{"init_std_down": 0.00285, "lr": 0.00175, "weight_decay": 0.11, "decay_fraction": 0.752, "batch_tokens": 131072, "steps": 5900}
Each number is 200 + 40 x the weight over its row's rms, rounded and kept within 0 to 999. Layers, rows and columns count from 0. The size before them is the row's rms in percent of the matrix's.

# layer 4 MLP down (transposed), 1280x320, rms 0.064, rows 555-598, columns 80-159
101,221,234,192,224,184,260,192,251,227,194,222,143,174,123,209,219,146,217,184,241,229,224,176,202,185,152,259,202,280,204,191,204,226,168,180,160,186,185,182,244,247,234,121,205,154,294,208,208,191,250,193,267,244,232,235,187,272,201,320,132,203,158,231,250,251,104,194,210,189,211,164,266,203,195,233,209,173,257,229,245
079,136,183,243,197,163,184,260,137,223,133,171,253,187,234,212,254,139,228,220,303,219,197,233,285,246,199,179,190,288,220,133,154,166,169,146,143,236,217,107,269,152,225,229,231,230,173,349,263,228,193,151,247,228,127,219,178,195,201,233,160,216,166,244,187,242,147,203,179,151,217,200,190,140,235,201,165,188,147,266,212
110,169,140,148,158,122,253,178,161,265,220,249,174,149,227,226,159,238,128,211,216,219,279,236,188,154,174,152,197,262,231,195,210,193,193,121,235,185,216,198,208,194,95,205,222,166,158,169,261,218,141,197,199,232,189,225,192,172,178,256,152,195,237,218,166,178,249,182,182,179,195,244,249,190,147,231,202,254,163,206,205
103,119,212,134,232,219,169,199,207,130,173,170,126,266,266,133,255,134,229,174,194,214,191,236,211,188,179,180,144,241,282,287,192,222,206,215,193,259,140,205,241,231,188,216,158,234,263,248,251,145,139,230,161,225,152,221,180,254,194,198,259,183,271,236,207,135,107,178,204,186,207,187,181,248,180,174,165,266,240,175,219
091,252,203,181,192,180,157,180,239,158,213,247,91,177,190,194,215,309,129,230,210,201,146,184,176,245,281,162,174,173,199,242,188,156,205,261,173,147,174,203,178,226,209,194,157,195,241,220,153,285,223,228,260,243,205,197,219,134,258,279,206,201,229,219,128,181,248,212,221,198,164,246,252,209,99,167,144,218,183,198,205
087,223,242,161,206,207,159,308,129,161,216,150,217,205,199,299,165,158,127,210,199,236,160,189,166,148,195,174,224,265,272,206,189,258,313,208,180,114,194,289,210,223,200,226,219,180,228,211,246,247,162,179,184,219,189,210,209,192,215,200,197,203,150,227,181,280,207,202,172,197,224,182,243,270,192,284,258,225,233,194,299
097,147,182,175,210,124,158,294,204,164,234,222,132,163,109,128,181,252,227,186,215,220,151,166,188,143,222,187,218,156,195,186,236,178,193,191,309,175,163,195,192,178,180,214,202,200,245,194,168,190,274,253,260,194,199,201,214,272,216,193,178,202,208,210,172,192,233,210,188,188,187,224,190,131,209,234,244,141,176,164,211
085,180,131,171,157,143,124,192,138,224,230,211,136,169,204,219,167,166,199,247,128,214,227,231,236,141,174,215,197,210,160,206,267,243,202,186,194,153,222,168,203,230,185,215,157,187,126,248,187,196,215,187,300,190,134,173,168,188,268,273,148,204,204,201,173,207,280,180,121,187,232,199,201,193,195,268,184,257,224,246,268
102,174,199,136,229,202,231,166,190,131,225,196,234,182,159,190,169,271,233,250,265,243,163,212,184,216,244,88,157,177,215,232,229,180,186,210,237,188,226,154,235,188,177,200,224,237,184,242,177,250,153,184,101,250,104,205,184,134,209,228,164,188,143,224,189,234,197,193,266,153,196,204,150,189,187,180,249,211,215,256,182
094,163,173,193,218,233,159,272,226,219,254,181,232,197,130,199,237,207,214,208,207,157,171,202,232,192,207,202,285,157,184,161,227,200,186,153,209,205,127,218,207,97,221,157,279,268,262,230,143,178,218,182,76,224,207,213,178,210,129,176,231,198,211,186,137,144,238,206,222,141,192,249,164,110,218,263,201,180,197,177,134
096,232,257,220,171,160,179,200,202,234,203,200,170,181,170,203,172,226,163,219,219,174,179,218,213,173,124,195,247,175,251,198,155,141,182,209,224,168,204,231,225,211,209,287,217,210,114,164,244,243,260,243,223,173,253,192,281,144,195,255,178,220,209,202,143,155,186,201,244,119,181,159,193,227,179,189,170,188,179,205,142
103,150,213,162,190,196,126,276,176,215,172,196,252,167,170,176,199,247,245,228,201,115,208,219,219,228,274,191,277,188,272,198,172,217,199,158,156,171,242,180,159,153,150,172,212,161,184,200,191,205,251,201,186,191,281,162,231,205,178,181,185,204,252,243,204,201,190,185,212,90,262,217,198,226,236,200,153,214,151,283,289
085,220,146,142,274,227,211,225,192,226,161,202,231,236,162,198,136,224,199,181,231,101,256,173,163,191,226,184,192,146,159,145,267,212,167,201,146,290,189,217,171,242,123,151,233,235,195,246,174,167,292,206,177,137,171,172,183,261,199,337,199,199,211,207,248,235,180,198,233,140,156,241,185,195,198,155,180,146,175,230,219
091,162,188,298,180,243,199,166,49,194,270,180,233,170,203,205,192,189,215,123,155,178,241,190,203,173,189,185,224,231,126,162,203,234,248,222,152,210,154,268,207,172,151,192,164,148,276,192,236,189,167,161,195,178,219,188,229,196,195,193,251,192,199,139,240,199,201,198,187,254,200,300,234,219,274,240,206,225,276,117,137
101,148,228,216,202,148,137,236,227,93,243,186,275,204,224,185,300,189,213,134,154,108,212,200,250,228,277,151,233,162,231,162,209,230,187,177,341,220,114,126,230,236,153,189,246,194,176,143,172,225,193,217,200,224,211,179,230,171,178,136,162,188,201,289,255,209,141,185,269,144,196,146,115,197,145,188,191,194,126,256,220
095,210,156,224,159,193,188,197,203,203,230,238,184,182,269,168,162,251,135,190,263,194,199,172,248,221,244,202,147,244,162,169,214,170,166,193,236,140,147,209,178,236,252,191,161,194,263,178,160,257,259,174,241,242,190,157,255,214,241,217,225,208,208,153,192,164,185,196,203,140,197,160,223,158,300,210,183,203,222,219,214
112,242,185,112,129,119,170,165,193,219,228,195,167,185,222,193,210,156,156,171,171,250,220,147,171,224,249,229,150,160,243,246,203,196,226,149,174,143,187,200,216,254,221,108,231,244,182,166,130,225,194,155,177,194,242,284,131,201,173,233,169,208,125,236,201,198,233,231,171,205,181,251,260,229,240,227,216,181,193,247,127
106,219,257,188,188,229,190,194,170,124,158,181,202,144,232,216,202,154,202,275,203,144,254,155,147,189,160,225,216,175,236,223,208,135,210,204,234,107,262,131,188,184,236,183,230,133,133,166,177,177,236,194,237,166,266,177,200,198,144,201,195,203,183,97,220,245,265,212,207,253,194,236,125,163,133,189,214,221,223,177,244
084,193,246,213,167,200,185,167,167,160,140,168,221,200,133,265,161,238,150,131,243,238,240,189,225,249,198,229,306,210,161,186,154,250,205,189,176,234,240,257,195,135,245,249,208,246,180,211,177,190,191,203,218,194,207,218,194,138,171,228,154,211,216,170,166,240,156,234,236,206,152,277,271,251,205,243,281,245,221,173,259
102,278,233,115,255,222,157,237,158,116,229,168,149,223,194,202,184,212,259,145,114,127,154,194,245,257,176,172,202,226,228,212,229,137,168,293,217,211,218,190,178,156,228,220,257,207,297,217,191,232,185,176,159,242,174,249,152,289,241,232,192,201,229,162,221,289,232,209,245,161,205,134,214,236,151,153,184,168,145,203,262
092,211,177,180,182,171,123,179,159,162,167,172,159,255,272,215,166,157,243,243,174,120,173,221,211,188,225,148,150,209,182,255,177,225,198,248,211,284,193,167,184,192,268,191,212,207,306,206,218,186,208,214,161,257,223,238,188,238,216,202,170,196,226,299,115,222,226,197,173,238,172,194,223,249,128,174,288,238,259,188,234
113,195,211,93,194,179,162,237,227,232,106,204,189,120,160,174,254,215,213,227,210,175,245,197,229,222,234,267,154,249,200,175,179,269,209,163,151,219,313,193,227,80,217,247,123,204,195,220,165,150,237,233,176,163,194,138,147,148,169,223,161,181,209,219,199,230,149,166,212,200,150,179,121,192,184,187,128,206,226,202,144
109,103,262,203,190,183,146,229,254,187,266,181,217,233,291,183,233,220,169,158,185,186,344,222,175,265,175,264,202,176,256,173,113,204,267,236,171,269,264,158,162,210,222,188,195,209,215,253,197,190,90,172,215,161,177,150,192,231,131,170,116,199,218,200,178,201,228,215,158,163,174,209,177,204,195,143,217,190,203,249,252
097,189,223,144,234,135,225,116,143,266,174,188,170,187,174,199,231,150,241,227,200,166,127,185,265,222,263,113,199,187,206,155,142,198,138,239,188,267,223,158,262,282,231,185,209,139,180,237,291,208,184,189,177,227,207,232,163,173,225,179,217,197,240,192,187,184,173,197,190,178,179,208,177,190,208,227,163,188,234,150,208
090,206,158,119,234,210,249,134,279,233,226,197,181,171,211,174,133,254,219,227,217,198,152,167,184,231,190,180,203,197,204,204,208,259,236,200,207,265,217,255,201,216,203,212,188,211,207,212,212,156,168,87,179,183,157,272,215,241,195,174,218,219,192,179,174,256,239,200,200,268,217,199,186,194,166,163,174,169,215,182,200
110,174,220,168,144,109,138,187,205,202,241,239,234,132,184,269,145,201,238,190,222,252,226,238,194,156,168,211,228,223,133,178,239,189,171,193,206,166,231,111,211,209,145,154,204,159,173,247,216,207,149,255,177,148,161,152,231,166,186,209,147,192,183,203,197,150,225,176,233,163,195,187,173,187,150,189,147,144,216,215,142
091,220,104,259,184,231,150,271,204,248,199,296,202,161,225,213,98,200,203,191,219,257,242,215,138,249,212,182,194,178,234,208,169,197,196,153,220,121,92,266,180,155,189,220,199,174,274,174,186,170,176,178,255,226,176,262,238,187,133,189,202,207,145,132,187,255,223,203,180,158,224,164,156,237,203,212,216,189,253,203,181
106,251,206,198,239,227,198,213,190,161,261,179,235,252,243,214,241,133,276,228,172,235,226,179,189,217,273,156,160,207,164,162,194,222,184,178,185,191,153,280,170,215,239,210,218,184,282,230,210,185,218,243,172,248,193,147,154,234,206,247,186,183,234,137,130,248,258,175,277,231,202,227,124,155,228,271,187,196,271,176,213
092,201,205,219,170,272,208,214,235,188,243,221,179,256,225,224,238,228,160,186,247,147,199,229,178,229,232,163,196,273,245,139,184,203,226,198,224,237,256,160,217,235,193,253,235,219,213,240,216,124,243,218,202,228,174,195,174,206,195,227,151,202,146,193,104,217,165,203,191,185,168,185,222,291,69,238,187,105,136,234,217
111,181,207,238,164,235,210,125,199,215,242,249,134,149,202,216,195,236,244,185,144,255,281,185,103,175,300,216,172,177,210,187,209,265,103,166,251,201,199,190,251,171,176,154,191,272,261,201,207,228,168,188,116,283,185,183,217,204,221,132,193,202,172,138,179,246,261,170,170,208,183,179,177,255,145,157,196,275,175,151,152
100,187,177,187,219,211,259,197,227,228,241,230,119,190,198,195,180,192,190,199,106,184,213,198,248,181,191,195,224,220,209,200,237,167,204,172,204,163,219,145,181,237,248,223,234,157,220,122,229,141,250,212,148,237,182,159,287,239,260,188,214,198,286,174,178,182,183,191,199,233,212,239,199,178,190,200,195,169,252,195,205
110,158,236,224,166,207,172,212,227,201,172,194,186,258,128,154,240,160,259,210,139,210,191,222,197,242,226,153,179,217,265,261,222,210,233,223,155,232,250,168,188,160,190,170,73,181,207,295,226,163,181,200,222,233,213,189,190,148,191,144,228,212,202,257,274,172,151,226,254,143,163,195,237,185,209,238,212,233,204,108,158
093,154,201,274,287,190,113,179,247,162,249,187,227,219,269,237,183,170,146,193,215,214,206,161,184,263,136,262,169,240,221,214,194,253,222,168,159,243,226,157,186,215,281,215,186,225,138,197,198,215,179,168,188,257,176,254,145,232,295,206,187,208,237,185,199,184,177,201,176,205,196,269,195,161,179,169,271,202,126,240,211
100,193,176,183,274,184,138,246,169,220,174,198,164,201,185,174,201,200,208,271,165,244,180,235,237,192,197,174,146,153,246,174,207,199,114,227,285,205,186,201,209,207,222,122,206,166,239,152,190,190,192,216,262,172,128,258,264,182,164,205,197,206,238,199,209,199,228,179,209,229,260,174,123,246,203,202,250,190,254,206,148
095,176,229,198,171,160,233,218,248,210,156,181,139,220,209,265,232,233,218,115,193,250,198,186,195,252,216,202,217,153,234,197,206,214,235,233,180,253,238,212,157,195,130,174,240,185,163,202,173,262,269,203,178,235,229,235,231,126,155,155,173,204,163,209,211,253,199,196,186,265,181,180,205,140,176,207,267,152,182,221,251
097,176,214,206,211,211,200,203,149,267,234,186,198,103,220,206,182,245,189,175,72,317,196,202,135,189,172,194,290,220,175,173,167,183,215,180,231,202,263,163,224,140,192,144,228,251,229,223,189,225,201,244,224,183,188,192,186,267,252,139,142,204,213,214,246,194,228,197,223,171,214,258,200,171,199,239,235,174,176,174,267
098,233,190,158,202,219,219,164,209,246,204,189,229,173,175,174,238,269,188,185,201,225,255,238,264,212,193,150,182,176,234,122,177,241,158,216,280,182,202,213,192,252,273,133,163,309,230,249,167,218,255,139,171,188,158,216,174,198,204,154,238,201,176,148,231,191,205,210,172,237,221,190,162,182,123,122,203,181,196,197,101
111,265,263,249,183,120,255,161,231,210,188,209,251,165,233,196,200,157,196,222,215,214,188,133,181,177,248,191,250,191,191,195,254,231,172,229,214,210,158,229,249,192,195,197,254,258,109,237,184,172,200,160,250,108,202,227,114,214,191,251,199,196,244,240,179,138,200,200,191,227,156,284,198,128,219,184,275,286,216,172,129
095,156,232,211,119,306,215,255,175,198,194,243,149,177,186,204,232,117,243,197,193,218,199,239,309,148,215,219,187,282,265,132,221,217,190,240,201,211,144,191,148,248,214,200,125,191,196,317,137,224,188,190,177,241,205,244,280,155,295,202,198,240,221,175,169,105,201,206,189,184,195,228,182,200,185,216,202,271,176,174,273
089,165,131,220,244,188,147,167,227,173,181,237,184,171,225,256,170,180,222,232,222,171,174,229,210,221,201,171,243,189,191,195,190,182,199,266,213,182,259,208,153,207,215,160,160,203,220,217,222,311,277,211,265,138,189,234,237,160,225,139,196,211,212,207,227,196,198,217,219,222,156,210,207,180,240,158,224,147,120,250,174
097,182,244,229,221,201,210,140,219,169,224,193,248,151,202,183,183,249,201,222,261,230,146,189,188,154,156,197,240,257,124,180,172,210,245,180,201,158,214,277,196,144,94,140,237,242,166,193,221,192,157,199,217,170,233,111,205,292,159,213,185,202,221,223,219,141,208,208,226,166,242,214,236,209,262,185,178,231,173,211,160
108,223,210,241,148,229,217,209,223,163,223,225,198,216,201,193,268,161,142,201,148,157,140,247,220,180,179,232,176,188,174,217,261,244,218,229,212,208,185,236,179,127,208,223,212,197,182,170,131,170,186,275,279,168,211,161,179,218,177,200,191,199,224,142,124,230,118,210,184,119,219,128,231,157,133,153,276,190,216,177,247
148,154,194,185,172,146,201,297,216,188,197,186,190,140,213,250,220,203,131,193,194,228,208,173,186,215,209,103,237,171,190,229,179,267,175,197,171,165,159,237,220,222,263,161,181,157,236,174,187,141,169,244,202,225,271,191,180,162,230,183,214,190,136,203,144,166,145,191,211,172,161,190,230,277,184,177,205,164,198,248,124
110,208,215,210,164,281,214,232,220,159,199,237,189,202,198,186,186,216,279,130,206,217,203,229,221,205,181,167,203,227,210,205,180,184,86,246,213,202,210,173,233,223,172,242,181,228,208,153,204,212,125,234,203,189,205,201,136,145,178,170,222,186,248,155,154,243,184,214,203,222,112,182,204,162,247,206,229,183,157,233,217
# layer 4 MLP up, 1280x320, rms 0.0766, rows 556-599, columns 80-159
098,186,223,78,162,204,214,191,166,202,234,161,215,199,266,209,249,154,206,248,152,145,168,253,168,245,210,163,172,214,233,200,184,243,225,228,197,241,183,208,214,208,222,210,171,181,227,192,186,181,154,198,198,221,204,193,214,164,205,147,246,197,188,278,202,233,179,231,253,171,181,199,190,161,153,242,166,231,147,186,229
096,180,225,213,174,187,176,161,211,70,170,294,215,196,159,247,234,166,242,189,201,205,223,217,235,191,123,202,130,199,214,156,209,175,207,179,114,171,167,189,182,184,196,200,201,194,179,213,168,121,218,229,216,236,204,273,222,195,141,147,198,167,196,224,204,208,262,230,221,179,275,242,162,206,185,202,109,171,220,181,77
100,158,203,169,205,160,177,160,256,142,124,210,163,208,265,210,260,150,177,231,121,248,201,169,245,201,154,194,152,159,255,173,198,241,156,215,181,197,208,152,149,272,202,139,201,241,247,205,228,138,148,141,192,283,218,250,182,192,143,229,228,237,227,264,214,138,174,149,258,211,240,190,208,203,157,211,159,167,245,163,184
099,237,231,252,177,190,132,210,165,158,227,241,177,210,152,243,239,240,173,156,185,229,227,244,111,185,235,206,125,199,250,217,209,210,237,231,169,241,201,237,164,201,271,138,120,139,147,167,222,119,99,155,116,159,241,165,164,237,164,142,213,166,217,184,193,177,162,158,177,211,248,255,158,109,196,219,172,165,264,212,141
093,214,221,199,193,153,202,163,165,145,169,239,202,167,218,226,188,255,273,210,200,151,177,173,135,282,203,188,208,229,177,164,134,193,128,247,157,193,194,206,206,201,198,193,196,194,185,174,227,178,191,199,192,232,184,137,212,203,146,175,249,195,185,247,245,152,161,244,221,213,264,179,259,148,150,160,202,185,218,239,133
104,184,234,200,212,209,158,178,211,248,174,220,135,219,225,177,229,204,254,226,124,227,246,185,225,241,162,230,176,217,228,181,173,185,275,219,206,216,234,208,254,165,164,229,207,252,201,182,261,131,236,258,186,220,167,129,237,183,199,160,252,195,193,305,275,157,272,242,217,295,262,230,196,175,230,211,168,177,119,132,141
095,222,238,234,233,217,193,190,158,168,165,206,224,229,166,163,209,240,200,198,159,252,233,264,234,241,256,243,215,160,244,181,203,272,230,189,188,219,181,271,257,152,200,194,219,188,183,194,182,198,233,161,137,181,211,234,212,150,179,157,262,252,199,209,215,161,147,218,181,177,190,198,256,185,160,221,224,176,211,189,191
104,189,204,246,143,209,255,209,216,186,164,225,191,218,163,212,242,217,189,230,193,183,222,223,214,220,163,206,181,233,187,187,228,247,202,180,153,152,167,107,191,195,175,186,245,250,257,199,162,213,210,166,168,310,169,184,230,247,217,212,190,191,239,211,313,228,196,156,156,205,217,182,209,217,188,187,176,193,255,170,177
105,207,235,219,203,154,194,182,222,180,232,183,264,228,199,189,235,196,200,251,179,203,202,266,178,218,229,175,237,228,215,255,211,161,214,143,208,237,215,174,196,97,170,145,213,103,191,196,199,169,215,177,161,239,251,243,147,246,140,200,223,212,202,180,276,128,159,193,262,159,290,202,137,114,161,169,159,218,180,171,179
094,203,231,159,132,229,232,225,230,264,181,151,214,194,263,95,168,152,256,192,170,220,169,227,133,180,167,201,191,264,253,254,223,292,212,193,196,197,242,196,147,169,170,192,188,241,258,175,168,227,257,184,140,234,173,232,171,155,178,150,203,167,220,228,205,214,252,166,228,204,224,211,201,186,213,226,184,245,181,221,217
103,182,220,215,195,202,133,203,320,193,127,209,191,253,218,171,271,215,170,181,233,189,247,219,183,298,226,237,183,208,163,232,242,157,232,223,174,228,241,184,173,226,154,216,193,194,196,165,174,185,165,257,188,204,240,201,170,231,138,148,240,211,169,238,236,124,159,155,218,82,209,175,163,129,224,220,176,196,235,257,248
093,112,213,173,201,181,154,177,185,220,241,215,190,229,249,141,194,137,197,205,190,221,144,170,187,192,239,208,184,213,273,208,191,255,129,168,238,176,183,181,249,242,216,141,118,218,215,219,287,238,198,207,149,141,323,236,164,228,204,252,272,207,136,175,200,185,151,217,200,99,237,262,169,272,162,242,233,196,128,201,175
102,167,174,216,206,274,161,228,237,233,221,182,243,230,235,209,192,201,199,177,149,147,252,153,204,181,170,240,187,254,126,246,176,160,236,206,199,321,173,205,186,205,157,129,151,245,132,203,235,179,245,213,234,225,196,172,195,182,197,227,205,244,240,211,197,111,252,154,181,170,218,159,171,201,193,191,204,180,234,224,156
108,203,235,192,102,152,213,223,146,196,207,213,202,168,206,232,245,226,233,210,194,202,265,203,158,275,245,194,202,169,168,260,149,81,296,222,220,234,169,148,235,120,221,191,165,244,264,170,214,137,291,225,243,222,216,185,231,243,176,201,199,210,236,279,207,153,226,211,233,161,187,147,208,180,258,214,161,168,188,144,241
101,168,222,207,147,178,165,191,207,194,234,216,227,184,238,163,167,212,228,179,165,196,186,256,178,202,250,196,199,174,216,230,152,196,162,171,258,202,267,191,254,194,208,161,256,190,165,166,185,219,240,214,200,194,151,261,183,207,222,204,201,207,256,188,222,228,231,219,213,157,182,142,114,111,195,176,206,206,115,124,231
110,229,226,180,212,120,64,250,128,208,175,173,195,183,221,128,284,168,174,149,144,235,210,213,215,191,240,231,286,212,292,236,206,158,221,163,135,188,179,180,193,291,247,266,153,261,165,159,228,197,216,200,219,215,193,284,161,200,163,242,192,198,217,294,281,275,193,185,201,114,190,170,203,203,242,238,171,253,193,226,183
106,158,293,131,242,240,156,184,167,159,218,217,130,255,140,172,259,253,274,207,197,286,170,166,232,210,172,228,188,280,216,193,234,160,188,178,196,178,196,192,194,167,211,204,192,214,186,149,198,149,122,242,227,216,293,231,131,219,163,212,149,193,223,186,172,241,191,210,232,161,232,191,132,206,188,218,212,248,224,159,216
096,173,217,215,121,197,241,208,169,142,219,282,198,216,202,222,169,278,229,219,234,236,204,202,128,177,175,242,201,197,217,210,217,187,169,256,199,169,221,189,175,186,203,277,189,200,133,186,221,205,205,230,184,251,239,180,214,203,191,190,287,161,209,201,227,200,169,216,96,238,228,170,175,218,161,215,240,168,198,193,190
096,227,251,156,133,201,199,162,178,222,220,245,200,254,218,197,188,236,203,278,192,162,199,229,170,265,211,237,209,207,182,243,246,243,205,212,135,164,268,172,288,190,132,250,176,218,91,152,183,199,140,173,110,240,190,203,211,215,265,201,185,213,215,123,169,196,195,192,190,163,256,174,257,229,217,225,150,218,201,237,152
097,166,221,185,223,159,243,187,229,142,235,221,240,159,187,204,171,222,187,177,200,197,263,229,180,223,241,173,189,213,234,178,149,213,153,121,199,191,246,260,209,259,130,173,86,160,149,223,166,151,158,141,192,188,162,227,166,182,188,214,234,215,213,208,260,219,199,199,181,193,231,179,183,265,178,236,181,205,92,215,148
106,212,222,172,129,144,217,164,171,174,204,217,193,211,232,189,182,181,173,199,133,204,221,241,210,222,272,213,196,215,325,197,144,279,75,235,181,223,264,169,192,199,203,238,185,194,159,187,143,135,162,154,169,175,201,219,164,211,202,122,216,205,259,220,197,219,204,203,222,171,164,191,253,184,109,205,239,250,185,141,172
107,167,199,174,200,102,163,178,99,200,218,188,138,238,192,135,285,218,187,137,200,169,182,190,208,237,226,118,146,242,242,283,168,233,232,140,253,234,207,222,215,192,176,218,177,257,223,160,243,146,178,149,203,223,185,193,88,184,201,146,287,241,173,254,162,176,212,217,215,198,227,179,215,159,179,279,203,165,155,131,183
105,112,241,177,191,176,173,196,152,267,156,175,215,200,179,209,136,209,255,192,159,268,232,205,113,264,225,249,275,187,239,247,239,188,192,227,231,157,203,262,197,108,214,208,155,225,257,174,221,220,243,211,212,178,240,240,208,218,210,154,197,214,274,201,263,140,219,157,187,234,250,250,162,198,202,207,223,219,209,255,168
097,111,142,236,207,196,164,148,214,168,138,203,161,193,208,203,243,181,191,291,191,259,216,174,201,303,162,146,210,239,204,194,235,226,192,210,138,182,199,222,216,262,146,184,148,198,207,184,239,138,262,215,155,299,165,170,205,179,200,198,199,212,160,230,170,148,267,226,209,135,209,163,161,261,214,169,160,222,133,227,188
104,228,200,175,200,210,217,186,233,148,180,185,189,224,248,188,215,183,243,265,207,173,200,197,191,246,217,164,207,233,182,208,186,166,187,234,245,240,273,157,141,212,252,167,127,228,190,200,210,203,196,210,210,230,211,204,187,164,202,249,192,194,235,305,217,262,123,189,156,189,206,167,298,221,211,230,200,236,218,156,149
097,206,237,228,211,135,207,162,240,157,186,200,144,290,204,194,206,179,220,235,186,163,180,144,280,167,160,177,220,142,195,223,227,200,156,207,195,224,133,213,247,221,227,170,144,121,187,201,164,93,148,152,229,150,191,160,158,246,308,238,179,179,196,170,245,135,151,214,190,199,215,128,206,222,137,188,172,176,259,170,205
108,169,221,230,195,257,238,132,223,229,198,151,173,230,263,236,157,184,228,247,191,175,175,241,147,265,181,143,219,263,212,186,198,194,245,239,173,203,205,156,221,190,180,215,176,138,165,215,228,209,114,242,166,252,179,157,228,181,137,130,227,180,262,244,230,146,173,212,287,182,208,235,226,164,124,198,130,195,188,223,162
103,167,211,212,209,113,219,130,138,152,156,212,195,272,196,167,300,197,183,257,172,185,129,227,242,197,180,137,211,184,196,287,198,218,202,205,231,249,214,106,192,239,182,175,178,246,155,188,202,140,206,239,188,215,228,211,124,214,275,241,206,211,251,246,214,152,236,207,189,241,263,73,200,215,206,159,199,157,142,188,174
111,202,219,193,199,75,209,200,195,200,198,262,142,230,266,210,176,229,221,271,180,214,208,177,153,251,248,146,258,228,185,259,203,221,116,158,160,206,161,202,176,261,180,189,162,160,172,139,211,235,179,198,257,228,201,244,224,223,219,93,227,164,214,212,230,199,173,198,175,151,247,111,224,294,190,206,192,208,204,190,135
096,145,214,136,253,194,210,187,174,233,191,213,164,164,182,225,257,187,166,296,173,167,212,203,255,233,188,138,226,245,177,244,144,220,227,209,120,216,187,204,128,190,162,247,166,208,218,168,227,131,169,211,152,237,204,165,197,166,193,185,212,183,249,314,222,176,176,155,208,233,207,215,205,180,136,170,179,173,202,197,217
087,138,236,234,249,199,201,204,174,244,197,173,144,229,255,191,277,173,250,263,204,161,189,180,190,237,166,172,198,234,305,244,250,169,167,173,161,223,233,198,195,241,234,165,173,284,203,162,204,177,182,195,228,200,205,199,160,193,204,96,246,218,226,191,232,181,188,186,174,193,224,149,234,194,184,251,163,257,216,180,164
096,172,214,197,223,209,238,120,248,227,185,146,184,256,224,195,178,209,231,204,160,227,240,199,178,195,210,187,241,278,204,214,265,260,231,187,166,217,213,210,226,192,174,133,196,148,183,216,212,191,189,254,150,216,178,162,195,244,300,202,215,208,156,200,171,125,183,172,173,232,247,194,177,200,231,190,198,230,205,160,235
104,133,194,162,151,160,213,197,174,169,167,251,207,248,248,199,243,234,257,276,203,183,192,173,182,136,254,220,146,179,156,214,265,242,263,219,177,211,282,203,213,147,180,155,218,248,262,182,209,175,223,240,247,244,209,151,228,177,274,237,188,196,251,219,176,171,305,219,193,165,152,97,145,109,148,173,230,128,194,102,205
093,171,185,109,108,207,200,191,260,233,172,202,198,251,211,184,205,234,229,289,197,231,220,174,221,204,221,223,241,167,366,233,140,226,173,199,150,191,224,214,258,202,232,171,124,174,216,196,219,205,178,198,149,217,231,196,242,183,171,150,158,245,225,193,235,120,250,162,156,132,204,192,165,234,213,181,173,191,171,235,146
099,108,246,250,213,177,150,181,198,183,188,241,184,231,235,218,180,247,285,209,202,163,206,223,230,215,152,268,208,168,163,186,182,278,212,124,212,203,178,200,212,165,231,233,179,168,147,181,228,70,257,147,202,218,166,169,192,173,161,251,180,230,173,161,154,131,214,174,215,189,285,164,164,208,169,261,186,196,212,177,192
107,177,201,244,218,159,157,138,110,151,144,199,158,219,209,206,148,233,274,204,209,207,216,172,193,275,207,271,186,160,211,196,272,168,184,209,259,248,221,233,167,168,207,174,191,231,112,171,241,213,279,191,231,221,151,160,177,188,241,210,239,207,270,203,168,229,187,179,221,223,205,191,257,197,183,196,223,200,170,290,183
109,120,228,161,176,118,183,159,161,140,162,195,161,189,278,214,179,201,168,226,235,216,175,254,123,157,170,185,201,155,201,276,221,232,211,200,218,231,226,197,185,115,170,209,246,260,286,150,201,211,186,298,149,184,284,162,227,219,165,176,256,157,235,210,219,202,227,166,209,226,173,175,237,114,197,282,160,205,211,166,229
087,152,202,114,190,225,212,229,191,251,132,212,177,217,244,176,228,194,254,200,168,171,131,232,261,205,203,200,190,240,179,209,199,247,157,178,224,214,187,241,261,190,202,193,96,216,203,201,203,215,264,116,214,232,191,157,195,222,199,189,196,245,201,241,216,159,139,190,204,216,208,195,199,152,229,247,182,260,227,165,169
100,159,207,248,159,126,199,112,219,220,191,181,197,189,262,203,167,124,189,275,220,176,152,224,221,210,189,168,240,192,218,200,158,206,110,148,212,216,253,215,230,194,248,202,200,221,228,222,215,191,185,134,146,198,226,242,187,210,181,128,273,186,196,206,195,175,159,194,156,167,234,106,214,134,141,168,219,268,201,211,226
084,221,206,169,153,210,201,219,209,214,211,165,162,209,129,184,169,205,250,208,199,257,267,205,186,265,266,246,111,173,219,232,297,285,198,177,226,200,209,98,161,214,259,166,196,193,222,165,159,218,207,143,225,214,211,226,127,207,171,182,246,194,194,165,143,264,193,192,240,227,204,167,171,193,209,257,233,177,224,240,174
104,242,228,135,167,218,149,230,147,194,132,297,191,223,160,167,232,140,188,181,191,254,194,243,138,214,192,230,163,290,176,225,193,223,281,102,188,164,142,222,197,219,231,178,174,207,229,153,231,158,143,183,254,237,230,242,186,219,170,125,180,185,299,137,217,247,157,215,184,194,186,183,193,136,242,207,171,182,197,178,197
121,159,196,107,191,208,242,235,234,182,178,183,170,269,182,221,223,236,196,242,190,297,255,235,194,196,193,176,197,212,193,298,195,193,239,196,194,187,282,235,254,242,241,190,160,217,201,142,242,157,153,174,164,196,241,175,192,172,186,226,218,173,196,278,198,131,206,200,127,163,164,183,250,211,164,264,218,206,155,164,231
105,175,193,127,218,132,171,179,177,248,174,192,134,190,217,200,263,169,204,302,157,271,188,260,211,133,250,155,186,253,179,303,214,130,220,227,179,249,191,251,164,204,157,158,180,140,205,147,152,150,212,156,240,174,140,238,198,195,249,161,271,227,210,195,232,111,202,173,199,176,212,196,202,174,224,238,129,243,181,190,213
105,124,182,164,198,229,181,165,273,235,221,223,193,208,174,188,269,185,202,197,155,261,228,200,231,229,107,235,236,224,182,257,163,131,161,219,209,155,234,169,225,152,224,130,132,212,191,209,276,201,159,173,144,230,193,124,160,187,185,114,260,188,213,223,240,195,199,216,234,168,189,168,253,221,139,155,236,211,238,257,156